Weights of a small GPT-style language model, trained from scratch on English Wikipedia.
Size: 8 layers, width 640, MLP 1728 SwiGLU, vocabulary 16384, 55.4M parameters.
Training: a variant of SOAP for these matrices, 4680 steps.
Each number is 200 + 40 x the weight over the matrix's rms, rounded and kept within 0 to 999. Layers, rows and columns count from 0.

# layer 2 attention key, 128x640, rms 0.0265, rows 103-117, columns 240-319
185,241,169,172,195,166,184,176,184,252,233,232,172,218,257,170,166,173,197,191,251,226,163,157,164,227,249,215,217,167,131,168,238,247,127,96,271,217,195,239,180,216,272,156,289,169,209,178,207,196,195,234,136,164,217,178,185,268,235,256,306,231,255,234,193,182,243,205,141,206,195,201,236,184,201,209,261,186,222,279
189,163,263,154,160,216,230,183,122,236,212,204,208,148,185,273,182,243,173,182,211,165,175,183,182,208,208,178,159,244,197,209,224,226,172,195,219,178,180,170,186,239,168,218,181,166,211,135,161,192,204,172,219,183,213,252,185,269,173,175,223,249,138,203,191,154,98,163,235,241,228,211,184,193,206,158,186,231,233,243
282,202,247,189,132,119,146,253,225,223,286,176,176,254,171,224,283,260,239,188,133,176,199,171,153,228,186,176,163,247,216,238,161,251,189,171,273,213,107,258,131,208,229,204,233,298,258,169,256,179,146,180,188,191,243,198,277,193,224,195,168,222,161,192,179,200,227,215,160,220,223,216,224,233,270,223,138,166,183,181
165,125,236,116,190,127,285,247,201,160,256,192,285,231,174,188,209,84,204,169,209,120,238,163,86,186,238,152,237,228,236,225,255,182,256,178,253,210,249,212,156,190,219,203,233,202,198,223,115,143,237,291,137,155,186,302,223,171,178,167,214,129,111,86,260,245,174,271,244,213,201,118,119,280,273,256,176,247,204,170
189,124,154,271,198,171,201,138,161,223,243,267,266,231,168,203,160,222,221,205,235,208,190,211,189,209,189,138,235,210,207,163,248,193,196,114,228,189,242,175,200,226,196,246,200,176,184,314,170,186,194,237,205,251,195,209,119,236,186,181,230,177,216,221,184,270,175,238,184,251,214,172,182,174,171,280,143,204,119,123
225,213,192,151,255,156,269,162,170,226,178,208,270,230,210,263,263,207,170,198,189,150,145,205,161,243,152,226,194,157,175,172,213,251,155,107,164,194,173,184,359,202,186,222,232,226,159,171,198,204,157,250,219,221,210,182,213,164,197,201,288,214,294,165,236,220,137,226,240,175,190,248,231,200,236,204,181,196,199,231
152,148,258,272,213,125,200,224,227,249,239,127,187,140,157,213,215,235,234,299,68,105,129,148,280,165,84,135,152,204,88,227,171,191,199,230,172,155,214,157,236,209,199,193,266,332,266,131,343,173,159,168,251,255,216,222,168,228,184,264,183,232,181,195,144,225,251,255,196,156,212,150,174,126,233,148,182,181,164,211
236,231,173,208,270,185,233,226,242,153,123,99,285,210,217,182,192,161,181,249,156,226,158,243,194,204,226,193,213,216,237,188,139,159,222,155,205,251,211,189,204,267,171,166,132,230,126,200,201,226,224,240,145,163,287,227,225,299,148,273,117,174,282,223,157,146,164,142,304,197,185,134,206,243,172,247,218,225,167,245
156,289,159,230,216,145,156,169,173,149,224,228,140,178,158,219,178,213,173,203,162,224,217,151,223,129,218,213,174,123,236,157,196,187,191,129,217,139,189,159,166,185,200,153,286,226,202,299,190,158,191,190,193,154,204,282,275,204,109,200,254,232,231,210,220,324,256,219,198,158,236,204,122,260,188,113,152,261,160,192
258,168,117,212,225,158,294,145,220,172,186,232,191,149,262,244,239,134,182,209,268,215,206,173,229,218,207,222,231,178,256,254,284,206,177,189,172,219,212,188,150,205,257,169,230,93,242,151,133,231,194,204,220,215,160,194,153,217,202,244,227,177,234,192,130,171,182,185,251,140,223,208,201,223,187,134,230,242,158,187
224,221,239,208,199,196,221,141,181,184,185,180,156,153,128,191,183,231,205,167,107,219,177,129,150,179,157,193,150,119,198,152,144,242,177,98,202,209,211,163,239,146,155,240,248,271,236,172,249,177,180,129,220,221,214,126,225,226,196,163,284,157,197,116,216,264,180,233,212,224,211,205,185,210,158,161,129,215,192,251
213,240,251,203,212,166,181,211,173,170,160,153,246,157,97,196,213,205,225,194,254,261,169,208,235,211,246,164,139,274,193,191,289,229,177,117,301,142,153,259,147,283,142,182,140,219,225,237,171,194,171,168,154,194,266,234,173,250,162,172,196,143,211,182,253,190,190,193,227,196,178,243,135,184,210,227,186,200,224,255
248,231,183,291,160,218,152,206,180,155,197,226,177,102,151,287,277,220,199,182,227,219,255,235,269,210,245,214,172,265,120,252,319,176,285,181,325,173,233,316,113,199,230,218,167,168,183,217,94,242,223,310,77,125,168,100,249,233,282,199,176,231,224,249,230,111,135,243,166,232,196,212,349,281,172,146,313,146,227,231
218,133,207,205,209,185,244,216,245,203,250,268,177,189,159,169,164,159,182,212,298,221,178,207,186,151,153,206,235,191,170,288,192,198,154,256,129,234,214,146,244,269,183,149,148,169,278,227,222,208,176,180,209,216,167,232,194,161,179,299,185,178,167,197,209,196,226,136,242,210,248,102,184,157,288,274,246,196,192,164
163,167,246,133,146,216,235,178,139,241,112,167,134,209,191,139,89,160,219,201,166,269,175,232,238,201,235,210,234,218,156,132,220,238,100,202,280,184,234,194,300,165,203,224,226,182,160,201,110,281,220,190,183,160,164,196,180,181,217,201,190,174,237,200,158,85,226,187,157,139,141,180,196,223,178,177,223,151,235,201
# layer 2 attention query, 640x640, rms 0.0281, rows 104-118,232-246,360-374,488-501,616-629, columns 240-319
185,169,104,188,198,216,230,233,186,182,134,196,140,294,244,246,69,187,204,194,158,147,266,147,242,247,142,260,152,221,212,217,123,245,197,232,180,204,244,192,163,171,158,151,162,168,173,239,229,180,232,171,163,146,143,199,230,157,212,201,214,239,242,176,113,210,174,184,161,167,191,202,249,144,153,224,207,227,187,187
190,201,236,173,254,170,210,224,216,217,145,210,127,235,222,219,126,210,246,207,227,172,234,186,188,190,206,221,218,216,177,166,182,192,159,197,186,238,209,189,163,296,207,164,232,182,216,197,208,262,186,160,226,195,214,191,183,223,137,204,193,203,176,252,194,232,172,211,165,265,188,188,220,275,249,165,221,232,185,146
195,165,196,181,272,222,185,170,201,241,176,220,154,243,293,256,144,220,183,170,196,178,275,206,262,190,167,240,192,231,208,242,190,262,206,178,248,202,181,183,198,175,212,216,164,140,197,198,256,179,230,131,228,215,231,156,239,170,184,234,264,223,162,172,198,199,124,212,256,178,237,237,244,195,192,151,201,236,220,235
215,190,176,205,197,206,152,154,198,218,184,135,119,221,207,260,121,148,93,137,224,182,189,250,268,200,194,192,228,210,201,242,251,179,240,184,200,164,236,218,232,184,269,201,243,234,210,157,189,143,167,154,182,128,187,173,233,230,177,228,254,201,207,179,170,131,69,147,172,133,231,170,216,197,126,117,169,170,159,271
197,209,165,190,258,229,160,192,217,128,140,173,231,185,179,253,91,168,207,247,148,140,183,231,141,154,156,211,195,230,197,187,163,239,178,254,214,208,195,173,230,174,185,172,206,232,198,193,158,170,256,141,242,262,179,209,256,161,207,254,208,203,186,178,183,182,212,179,204,186,233,131,225,236,176,185,195,243,202,145
218,216,243,252,207,213,240,189,158,148,236,164,191,180,153,165,222,144,177,241,221,218,182,212,184,201,231,215,200,164,234,209,225,138,197,223,201,176,222,229,219,195,206,205,344,198,147,171,152,211,212,167,196,203,167,232,215,212,178,221,227,203,199,152,262,177,277,215,204,182,229,260,236,211,224,103,187,195,230,228
186,218,137,263,33,264,200,160,192,186,271,153,215,115,169,255,213,241,143,199,291,233,170,170,230,173,272,172,210,236,224,232,166,213,200,199,243,130,192,300,220,239,238,214,270,176,221,165,128,176,178,231,182,162,177,219,185,286,145,204,244,158,211,227,175,296,201,156,136,309,187,243,244,228,42,195,193,181,104,214
226,221,218,135,226,133,192,216,182,218,133,264,175,179,198,167,190,254,217,171,215,212,202,257,291,216,171,107,160,181,207,159,255,166,234,172,238,258,162,195,123,265,260,200,206,180,272,232,258,228,75,204,196,282,228,128,226,261,236,171,220,202,202,211,212,172,146,225,242,202,299,235,198,227,154,210,193,201,262,173
257,267,188,272,196,165,265,192,269,158,213,193,209,199,224,183,170,177,147,220,221,148,199,182,188,184,217,140,213,198,255,195,214,212,266,209,234,157,259,280,215,220,225,186,260,179,87,226,202,136,200,283,214,193,185,230,169,191,139,164,203,164,163,186,184,145,226,177,221,151,208,234,209,134,205,224,149,169,250,146
191,242,162,183,225,208,184,198,198,183,231,221,213,240,161,265,183,238,237,180,171,145,174,218,168,199,172,232,187,210,229,211,200,167,202,226,206,203,213,189,215,166,173,181,197,267,193,184,184,191,222,189,199,203,209,200,160,235,194,181,240,206,220,177,176,208,241,157,200,192,221,169,206,169,173,199,239,223,187,182
225,208,167,216,176,260,158,152,185,157,171,201,204,163,221,194,185,204,225,202,153,235,164,207,338,202,256,232,162,166,196,178,146,244,205,198,270,219,197,167,161,172,179,228,189,170,200,217,197,126,241,235,242,167,106,112,224,203,294,192,189,255,199,176,200,222,138,175,210,245,250,241,259,188,218,173,188,184,181,197
197,221,208,214,156,188,159,200,161,217,164,214,138,162,218,194,144,192,248,165,175,206,163,206,174,180,162,212,255,290,229,156,198,250,150,213,206,256,174,174,205,221,169,155,199,235,260,160,182,259,257,185,194,268,303,203,235,248,226,230,156,120,137,164,269,284,167,202,201,279,218,224,172,236,239,194,204,232,262,243
156,297,291,188,191,180,239,319,175,221,127,161,183,231,182,211,205,208,209,195,235,157,180,150,132,229,197,152,240,309,216,206,233,123,228,192,115,152,244,234,272,151,200,239,176,248,197,213,125,172,186,224,140,235,233,208,139,174,176,190,162,177,213,215,236,236,270,190,181,170,204,161,171,173,344,222,242,200,212,231
245,208,174,192,201,217,197,103,199,217,248,173,195,148,194,143,234,165,198,136,166,272,173,152,175,219,207,221,228,185,204,114,160,177,184,172,210,174,232,243,150,189,143,237,222,254,169,216,214,182,207,225,207,188,187,272,260,204,223,212,160,190,250,172,270,252,307,203,224,188,244,261,132,243,197,161,205,192,204,226
200,193,176,297,220,212,187,123,169,244,187,287,247,198,235,198,265,164,164,241,244,196,227,236,218,217,224,259,169,134,220,199,141,266,226,158,219,234,141,158,196,190,199,221,239,159,233,145,223,150,184,168,202,213,199,162,224,165,197,216,200,253,138,181,272,173,152,187,184,194,166,276,188,225,250,212,165,191,236,239
210,178,228,196,293,205,221,258,265,258,205,147,242,223,213,196,201,140,128,191,269,192,189,203,187,195,200,273,139,186,222,195,232,107,157,238,158,276,219,163,169,216,162,231,224,181,174,180,162,278,243,199,180,236,138,97,318,153,221,203,262,135,192,241,127,236,293,201,201,170,174,189,139,202,191,196,212,219,204,151
156,166,150,170,242,262,247,146,164,134,183,187,133,139,155,193,120,162,184,226,299,230,217,217,159,176,215,193,187,183,186,175,219,205,208,234,165,202,172,224,134,214,167,191,199,255,182,159,264,221,155,198,233,208,215,285,180,148,275,255,230,182,205,243,194,191,275,200,183,212,157,229,330,189,212,200,264,253,88,185
245,242,222,292,172,182,172,153,167,215,130,174,252,264,233,173,190,188,255,188,185,203,156,219,192,207,196,224,228,110,231,241,128,258,195,229,244,128,261,89,206,163,125,202,104,224,219,203,209,208,173,169,235,268,196,162,192,139,136,145,205,206,270,165,198,207,160,182,254,218,168,243,246,103,213,113,176,204,122,273
231,232,201,195,202,245,165,260,227,228,244,210,196,114,281,215,184,174,227,180,325,230,238,180,188,253,184,166,155,163,140,221,159,151,196,278,207,204,171,221,244,142,165,201,211,215,268,101,266,222,180,106,181,151,135,195,240,171,206,236,154,193,256,220,223,213,230,213,209,218,202,245,156,205,311,206,236,157,232,227
209,232,207,263,219,181,158,256,234,215,200,219,140,222,160,181,194,193,212,205,168,199,105,244,253,163,130,119,209,250,210,226,231,173,170,224,233,266,177,236,177,207,221,136,205,117,150,244,237,206,216,163,207,236,225,198,257,185,158,208,123,174,209,202,173,247,286,177,208,165,219,208,189,257,140,224,274,182,237,240
144,190,206,230,170,180,180,130,177,123,190,226,266,176,234,248,128,235,260,176,218,208,266,161,197,196,268,241,156,241,224,204,259,137,230,236,260,214,185,212,157,167,198,229,254,147,124,217,253,239,217,221,213,104,228,200,197,150,266,220,184,248,162,193,236,134,254,190,168,204,215,239,254,181,127,274,158,221,115,157
194,214,182,217,251,216,275,167,193,208,201,210,128,149,204,167,131,188,162,188,159,214,142,279,277,203,165,155,170,186,208,176,203,203,244,334,204,201,211,262,237,169,185,187,218,139,286,124,143,179,90,122,194,123,173,229,197,132,234,214,154,191,219,242,284,210,155,165,138,278,299,250,277,232,210,163,187,138,139,131
192,227,214,204,240,276,213,150,131,246,137,230,290,236,190,219,223,224,235,174,252,129,219,348,282,244,156,193,195,195,194,163,277,169,239,221,229,202,206,169,320,202,203,186,145,265,192,242,252,243,136,263,223,216,178,227,208,212,181,237,235,144,271,167,113,201,203,212,266,276,158,217,247,263,263,311,173,192,229,215
202,182,221,206,182,127,262,204,190,187,158,235,97,230,163,198,93,146,115,167,167,213,168,213,259,182,243,184,220,224,105,176,212,265,171,259,253,158,136,169,171,192,196,184,101,231,202,148,189,203,199,224,187,161,203,224,194,264,173,198,155,223,220,234,182,136,235,140,173,170,246,192,164,200,200,213,167,189,287,179
169,177,165,181,208,218,150,210,226,224,239,140,182,200,214,262,189,205,178,227,269,166,220,207,211,214,234,200,115,169,235,216,242,210,201,174,209,209,171,199,193,248,213,180,201,161,148,256,175,198,202,159,234,236,169,160,231,235,254,208,194,187,240,211,225,215,298,186,222,174,213,217,198,167,147,262,205,182,218,210
194,212,137,206,274,226,151,156,248,161,300,277,207,164,256,241,297,116,175,226,177,173,213,243,212,167,184,219,294,172,214,189,247,207,147,264,192,208,243,171,177,142,169,149,190,118,68,209,226,223,209,258,133,238,157,162,191,207,248,263,230,205,231,157,215,235,202,165,247,153,136,246,157,260,213,226,184,221,209,188
250,218,222,120,210,191,209,198,143,173,153,164,238,228,152,239,226,190,128,197,175,175,168,213,174,191,202,226,209,219,303,179,198,217,214,249,219,214,112,156,232,219,180,148,224,213,157,210,197,140,285,206,237,223,237,266,213,198,154,213,184,108,179,184,175,273,183,235,268,151,217,141,240,154,222,245,207,252,187,146
161,292,190,196,266,160,202,200,134,205,138,220,284,315,203,198,231,273,223,247,190,149,293,82,202,100,196,220,119,162,211,200,185,219,237,168,233,230,215,180,187,172,146,269,218,198,132,187,106,261,209,225,254,206,185,156,206,155,210,220,187,228,212,231,171,226,240,196,160,151,208,228,224,178,218,227,178,167,193,302
189,208,254,236,170,153,187,186,180,251,185,174,180,138,131,233,222,247,292,164,179,256,141,101,133,196,275,177,229,197,189,247,216,238,299,206,104,175,235,215,121,198,156,177,244,199,156,254,284,106,184,163,154,227,250,254,250,156,203,248,173,250,164,191,298,270,194,182,77,245,284,165,152,206,187,199,212,128,229,199
220,104,167,149,234,192,155,258,174,228,191,241,234,193,187,189,201,163,266,98,222,177,227,139,159,231,145,224,265,247,201,232,210,186,216,225,206,271,171,199,164,197,192,170,243,205,165,110,270,175,215,206,156,232,309,201,227,175,169,144,177,234,128,264,195,157,153,129,192,193,162,223,236,221,180,248,187,212,251,188
193,177,213,160,291,233,240,214,183,251,209,122,217,243,209,230,253,225,210,186,151,248,218,159,202,201,263,240,196,187,189,211,186,154,178,243,205,233,249,229,221,155,255,193,227,191,221,234,195,161,199,226,157,182,185,217,225,172,280,207,196,177,172,214,147,188,145,187,243,175,204,198,207,206,171,243,163,204,197,174
174,227,142,203,249,214,223,193,201,162,126,167,150,127,179,205,156,165,209,218,239,208,181,238,214,162,174,202,182,177,128,218,187,110,119,229,190,217,215,205,242,184,216,203,236,202,257,246,178,203,172,178,197,253,198,183,173,141,231,266,218,172,196,171,133,175,281,251,238,206,163,224,182,226,196,265,221,207,177,183
218,317,161,255,158,161,199,262,272,164,135,178,139,227,177,242,185,259,221,166,199,161,195,194,242,153,207,246,201,230,175,132,118,251,117,187,233,80,206,213,204,114,182,207,240,213,209,153,214,190,236,233,152,183,234,119,159,270,206,160,152,233,247,215,157,171,178,164,175,181,207,114,227,86,158,179,184,194,120,232
141,274,191,162,202,127,165,171,190,195,195,185,100,177,212,206,262,166,190,178,228,237,227,178,213,148,143,182,190,199,167,207,108,242,203,308,189,256,234,198,154,211,233,168,188,186,230,241,218,222,207,142,198,183,276,205,198,247,215,182,227,239,245,237,214,128,191,167,229,170,150,224,190,197,162,250,219,178,161,274
145,181,273,228,204,211,136,223,229,191,245,232,184,260,174,227,193,230,155,229,261,173,251,230,215,206,301,145,253,252,227,203,132,213,229,270,215,215,185,221,159,186,152,164,276,235,228,174,211,209,202,201,195,194,231,269,164,177,188,227,237,189,117,207,189,191,192,180,174,231,200,91,138,237,143,208,144,214,180,137
205,219,185,245,263,215,185,263,198,173,222,216,185,190,187,175,197,160,282,153,210,161,229,197,200,238,197,229,239,163,194,181,163,181,175,208,234,217,176,211,212,207,249,189,199,159,233,170,188,158,203,120,174,180,207,169,221,99,241,208,189,200,237,221,138,146,247,230,215,234,204,218,261,209,214,224,218,180,196,179
184,215,173,160,208,243,200,183,225,163,238,267,137,203,110,145,176,155,239,138,169,149,233,166,192,172,257,244,222,245,210,173,248,130,284,182,238,248,223,236,274,214,276,198,180,266,193,136,137,248,228,164,184,254,218,177,222,196,269,223,203,180,207,208,210,186,224,215,173,172,218,300,228,165,193,181,253,160,241,164
216,205,126,203,189,205,242,212,158,264,173,165,232,248,169,174,203,214,205,241,150,223,229,323,236,311,224,198,196,229,172,185,231,218,204,179,239,232,186,266,248,220,135,256,188,162,156,129,240,98,188,234,233,261,207,255,175,224,189,198,184,172,173,174,233,235,127,194,185,208,133,152,233,142,175,210,206,116,222,281
147,183,216,206,179,248,173,121,179,197,196,228,78,306,187,163,270,193,200,172,244,200,212,191,269,201,253,247,151,244,148,137,145,230,212,291,266,172,154,140,183,264,271,168,220,207,204,199,222,230,272,265,217,186,213,191,209,201,218,164,172,224,191,165,199,153,197,185,234,154,192,248,177,211,165,233,187,152,213,228
138,206,213,184,228,187,206,289,184,207,148,162,254,232,179,225,141,194,210,199,251,164,194,203,230,251,200,165,165,210,182,231,234,182,210,176,230,253,234,187,205,161,222,180,221,248,199,222,185,157,245,174,217,203,202,206,212,225,220,200,191,169,181,197,188,139,228,182,221,164,214,211,223,162,204,273,224,223,198,160
137,177,202,187,215,281,230,119,176,256,248,235,263,129,238,218,159,187,143,282,154,157,207,155,234,131,219,184,243,178,242,131,221,199,234,245,167,224,176,134,156,157,205,167,264,238,145,196,231,203,184,264,172,235,204,197,212,176,257,184,197,230,164,230,194,217,159,148,163,179,233,244,204,190,199,150,219,217,252,150
178,254,174,102,218,228,219,224,174,211,140,219,267,252,137,208,227,302,184,208,220,238,169,289,99,229,227,236,185,126,265,185,228,162,193,227,125,164,198,207,270,211,156,177,233,194,121,151,176,185,153,224,316,182,273,232,236,175,222,276,209,165,174,152,183,272,210,219,302,142,178,124,148,169,161,253,181,215,80,178
115,196,261,200,195,204,119,215,205,197,209,227,225,283,271,176,211,209,239,154,191,216,242,166,202,247,221,206,176,214,229,234,187,208,228,198,259,219,252,237,199,234,275,214,164,247,248,170,149,244,236,239,259,232,209,143,199,261,191,237,223,178,242,182,160,195,218,146,174,222,137,233,215,145,173,290,188,109,189,253
159,293,181,216,266,150,121,237,175,157,255,158,170,185,199,170,218,265,244,223,183,265,253,169,154,208,184,160,261,241,153,236,184,159,278,204,132,201,163,230,90,136,252,224,202,200,223,126,251,190,89,200,192,208,202,169,258,126,215,210,218,221,228,248,317,217,205,214,248,240,307,197,216,179,213,216,162,106,168,160
191,213,228,184,183,220,268,237,127,277,251,232,245,209,162,200,141,200,173,169,194,186,198,176,193,234,180,216,180,227,210,216,189,222,238,227,130,185,197,180,148,242,253,199,216,260,166,201,192,248,248,159,178,231,215,164,285,204,243,158,179,213,213,239,197,207,205,124,248,212,168,189,201,252,216,213,151,167,233,177
158,201,188,136,184,231,218,190,122,227,166,202,198,245,265,189,282,222,169,120,144,241,193,153,150,186,172,298,225,251,172,249,207,280,224,173,241,212,219,199,190,228,196,261,144,157,157,280,242,214,201,145,180,235,201,182,177,230,165,221,187,167,191,130,107,204,210,178,213,204,214,179,213,177,191,192,235,258,145,226
253,256,225,200,173,206,178,223,192,205,172,221,192,279,256,149,174,197,242,202,241,131,267,158,214,184,187,245,200,179,174,123,211,134,294,154,191,228,152,206,168,175,215,186,190,218,230,173,244,197,210,171,188,222,227,189,157,267,191,252,243,217,150,191,222,212,161,224,198,227,217,184,172,168,266,200,222,191,186,181
198,180,224,198,229,183,211,195,152,138,161,193,213,178,217,214,136,217,235,137,157,345,276,222,179,168,219,147,141,214,193,184,162,137,187,192,202,182,219,146,164,235,166,224,183,197,136,160,198,145,198,198,181,174,212,245,222,150,253,187,188,177,131,193,228,194,173,288,161,156,147,273,205,207,207,262,260,198,184,216
243,219,166,240,204,217,183,237,209,182,190,142,242,248,206,225,224,252,279,206,178,110,220,172,187,132,197,174,235,203,165,170,184,147,202,149,214,156,248,107,201,193,151,116,197,222,234,231,205,166,168,147,202,202,190,212,143,197,235,216,134,127,187,128,175,229,140,255,194,211,258,215,111,192,199,233,234,178,276,192
261,139,162,113,264,183,188,251,165,223,180,212,256,268,274,174,147,241,170,187,115,210,152,199,106,125,186,220,270,224,190,262,213,194,175,252,233,194,248,171,182,171,265,194,142,143,228,185,119,226,197,239,195,242,232,215,201,155,192,170,252,184,145,196,102,193,171,256,217,220,288,205,176,165,147,266,190,293,199,207
294,293,214,293,145,286,243,269,271,179,158,205,187,232,181,169,162,198,278,214,242,193,248,193,237,231,302,120,229,201,255,162,184,196,259,137,190,189,204,196,199,153,132,124,215,266,233,191,214,214,191,208,189,222,200,254,132,241,175,238,199,196,192,193,200,204,188,137,190,275,233,219,245,192,248,167,203,173,268,161
223,132,183,137,140,261,172,233,230,255,164,187,226,169,191,265,201,235,230,264,165,177,161,268,225,168,189,105,190,226,223,221,191,143,190,198,192,157,217,188,216,225,158,226,207,300,258,171,80,172,268,199,205,221,244,277,208,187,144,185,87,176,186,252,131,294,127,249,107,166,236,184,249,219,193,260,180,135,178,196
224,149,212,136,215,139,225,185,173,158,158,177,210,169,200,219,184,244,153,225,198,171,226,188,273,184,182,193,114,167,306,167,220,191,202,272,127,142,179,220,199,187,170,193,256,110,113,144,209,213,159,209,154,218,191,94,232,209,278,209,156,233,179,244,293,244,258,176,211,161,163,203,110,196,177,237,211,260,308,134
182,262,168,188,206,247,196,169,244,229,143,200,150,158,108,272,257,206,203,237,213,282,177,174,214,222,254,129,236,256,161,183,211,122,143,213,169,182,179,169,204,223,245,163,222,185,212,208,192,266,204,264,211,218,276,181,170,129,224,190,161,217,181,203,140,167,122,213,242,237,286,187,202,191,242,236,215,119,284,202
188,179,192,154,197,217,253,199,149,216,251,239,273,241,186,217,220,174,172,166,121,170,205,213,153,194,208,221,233,203,248,271,247,191,220,172,274,226,210,194,166,216,169,238,195,217,177,186,173,182,136,152,196,201,238,215,181,235,164,204,216,203,166,175,228,230,194,208,174,256,207,185,192,151,153,218,165,218,201,211
200,188,227,215,273,189,165,147,160,159,237,178,287,196,200,289,263,207,82,219,181,199,248,205,198,248,164,275,189,208,140,205,217,317,227,197,174,171,209,235,244,174,226,210,200,190,215,304,241,237,199,264,205,217,100,187,170,220,216,171,191,208,144,164,252,268,287,155,185,220,223,200,259,244,206,147,175,239,217,214
210,167,132,118,189,170,235,127,197,263,270,213,169,214,210,204,220,133,83,117,221,309,175,183,179,128,207,220,271,242,198,228,244,261,232,194,148,242,249,228,119,202,179,336,152,185,317,225,206,288,310,237,162,199,340,224,184,146,205,182,281,112,160,220,231,249,162,255,156,198,213,179,241,154,204,221,199,217,225,246
248,256,212,208,200,246,213,263,270,230,101,191,151,199,261,193,208,231,275,168,198,152,197,221,144,235,230,137,180,128,204,195,157,83,195,235,187,230,208,116,209,195,226,185,243,199,179,92,235,179,124,177,178,177,242,197,184,232,181,210,165,203,159,185,113,167,210,205,214,197,187,252,244,121,221,160,227,180,132,184
254,194,236,268,180,188,190,195,224,143,193,202,199,178,199,204,60,124,243,197,248,103,149,257,229,272,241,171,182,131,198,201,127,145,179,192,179,257,117,241,233,193,198,164,292,245,208,119,226,89,158,210,235,202,193,271,181,201,194,182,220,266,229,233,229,193,184,164,243,215,203,228,217,199,207,188,216,152,161,207
186,170,177,286,293,184,169,176,159,228,242,91,192,203,194,189,162,204,134,216,227,229,212,214,246,192,192,286,172,245,184,260,232,224,211,152,160,215,169,269,257,214,205,121,170,123,183,180,238,233,165,209,262,170,226,239,265,172,255,222,114,211,264,200,298,185,244,163,255,206,181,232,185,147,170,168,187,151,208,219
204,217,192,228,171,249,206,238,200,236,217,237,154,256,213,209,205,246,139,277,240,162,192,164,166,149,178,229,231,164,173,235,173,269,165,265,160,252,177,264,193,194,213,168,201,197,232,241,254,192,245,169,180,158,262,168,220,164,242,285,278,196,231,188,228,259,215,207,212,140,165,217,198,151,161,206,267,206,168,114
240,168,295,173,188,255,198,158,250,172,276,152,288,222,128,243,238,136,228,80,199,165,172,220,168,167,165,39,231,229,181,173,155,253,136,171,197,160,235,194,185,169,221,202,191,249,266,130,111,242,254,171,286,201,214,102,136,196,110,139,221,271,160,191,160,229,192,294,277,309,239,153,197,63,241,236,280,172,236,186
153,193,152,267,185,267,127,184,240,177,186,236,188,182,209,288,276,184,171,212,143,186,283,146,113,221,236,194,184,244,152,185,229,328,220,260,222,180,175,183,222,187,286,116,111,247,264,141,218,210,249,162,197,136,243,133,154,190,155,174,126,238,183,244,224,167,132,151,290,195,154,200,136,143,301,162,210,148,151,238
181,206,308,196,251,156,199,201,215,234,271,237,195,229,135,274,295,229,152,305,185,88,293,259,221,294,208,189,199,272,176,197,206,291,182,129,316,170,212,268,197,271,184,202,233,180,250,158,223,282,131,270,253,119,280,142,206,203,145,192,117,202,216,261,214,196,145,190,306,136,208,167,230,215,107,278,268,268,221,183
264,275,184,197,212,186,217,182,203,202,172,209,195,215,162,249,196,119,209,251,253,125,220,229,128,262,212,208,238,204,253,153,142,236,174,205,165,260,199,197,194,197,242,204,144,230,188,210,289,244,285,122,156,162,200,188,236,177,189,188,241,172,220,225,163,103,172,184,261,224,242,229,103,158,301,138,225,201,195,163
235,208,257,171,212,170,255,161,234,234,226,192,196,251,85,189,135,272,216,219,251,182,139,215,251,223,232,237,194,180,124,250,244,167,189,159,241,211,205,192,225,197,211,230,194,178,183,225,102,189,184,243,248,192,155,218,246,177,211,219,247,225,168,196,241,176,209,251,193,197,161,260,245,196,134,195,233,200,207,85
282,157,200,133,185,153,240,218,117,234,278,179,155,277,215,172,152,220,206,173,286,316,222,175,339,208,286,234,163,137,255,207,220,140,196,187,298,206,154,153,186,262,169,224,218,288,235,175,172,98,71,249,242,176,117,217,277,263,221,169,234,96,251,123,167,311,205,164,101,185,188,130,285,226,182,254,109,222,226,223
151,218,163,154,259,148,249,158,162,91,135,212,133,236,209,180,111,194,189,314,181,210,156,297,188,280,230,258,153,246,126,236,218,140,246,159,216,239,135,256,265,207,151,245,203,168,182,208,267,203,126,234,148,134,125,233,257,147,164,215,232,173,157,255,164,167,245,206,177,123,233,207,223,182,126,199,189,178,237,218
194,306,217,183,235,266,183,188,183,264,187,236,179,241,234,243,156,253,168,158,191,123,203,223,162,250,264,233,204,195,218,255,244,214,206,86,252,183,184,175,200,244,275,211,164,157,136,221,235,198,156,149,238,129,254,208,269,229,168,263,195,231,234,198,171,173,250,137,214,199,214,274,113,206,182,120,202,230,221,224
147,218,201,205,209,187,138,170,200,260,170,249,237,200,318,204,280,153,157,142,228,230,335,152,222,139,254,205,276,165,135,163,244,258,268,193,147,170,242,263,177,210,246,119,144,145,208,191,148,184,271,212,176,208,171,208,185,219,232,199,243,206,195,253,250,152,158,213,228,266,203,205,172,268,199,212,114,208,139,219
204,200,214,150,210,105,301,218,151,157,192,180,251,230,198,181,209,232,199,148,175,158,126,117,334,232,201,250,146,222,174,230,198,221,146,185,171,152,171,222,185,194,174,201,258,158,163,180,148,148,127,175,167,245,260,205,249,163,200,251,182,174,151,103,168,307,283,172,119,140,205,173,245,245,126,263,77,181,236,182
231,137,163,202,222,191,189,280,225,217,164,231,222,238,175,204,180,236,191,278,201,137,202,243,125,163,184,201,202,312,205,107,134,145,201,187,207,162,177,237,245,210,262,218,213,226,178,281,259,195,189,223,243,179,212,168,197,161,197,240,133,160,255,200,220,174,193,204,220,256,168,217,111,153,244,155,254,197,186,229
168,195,255,314,168,260,141,239,272,203,243,168,187,186,9,222,277,192,222,229,174,108,256,148,71,248,244,160,227,170,202,155,199,250,141,230,220,227,141,193,157,271,228,209,177,253,207,221,317,172,248,169,123,167,214,124,171,124,150,268,158,227,189,229,205,196,122,74,151,213,187,237,207,214,180,134,215,246,173,204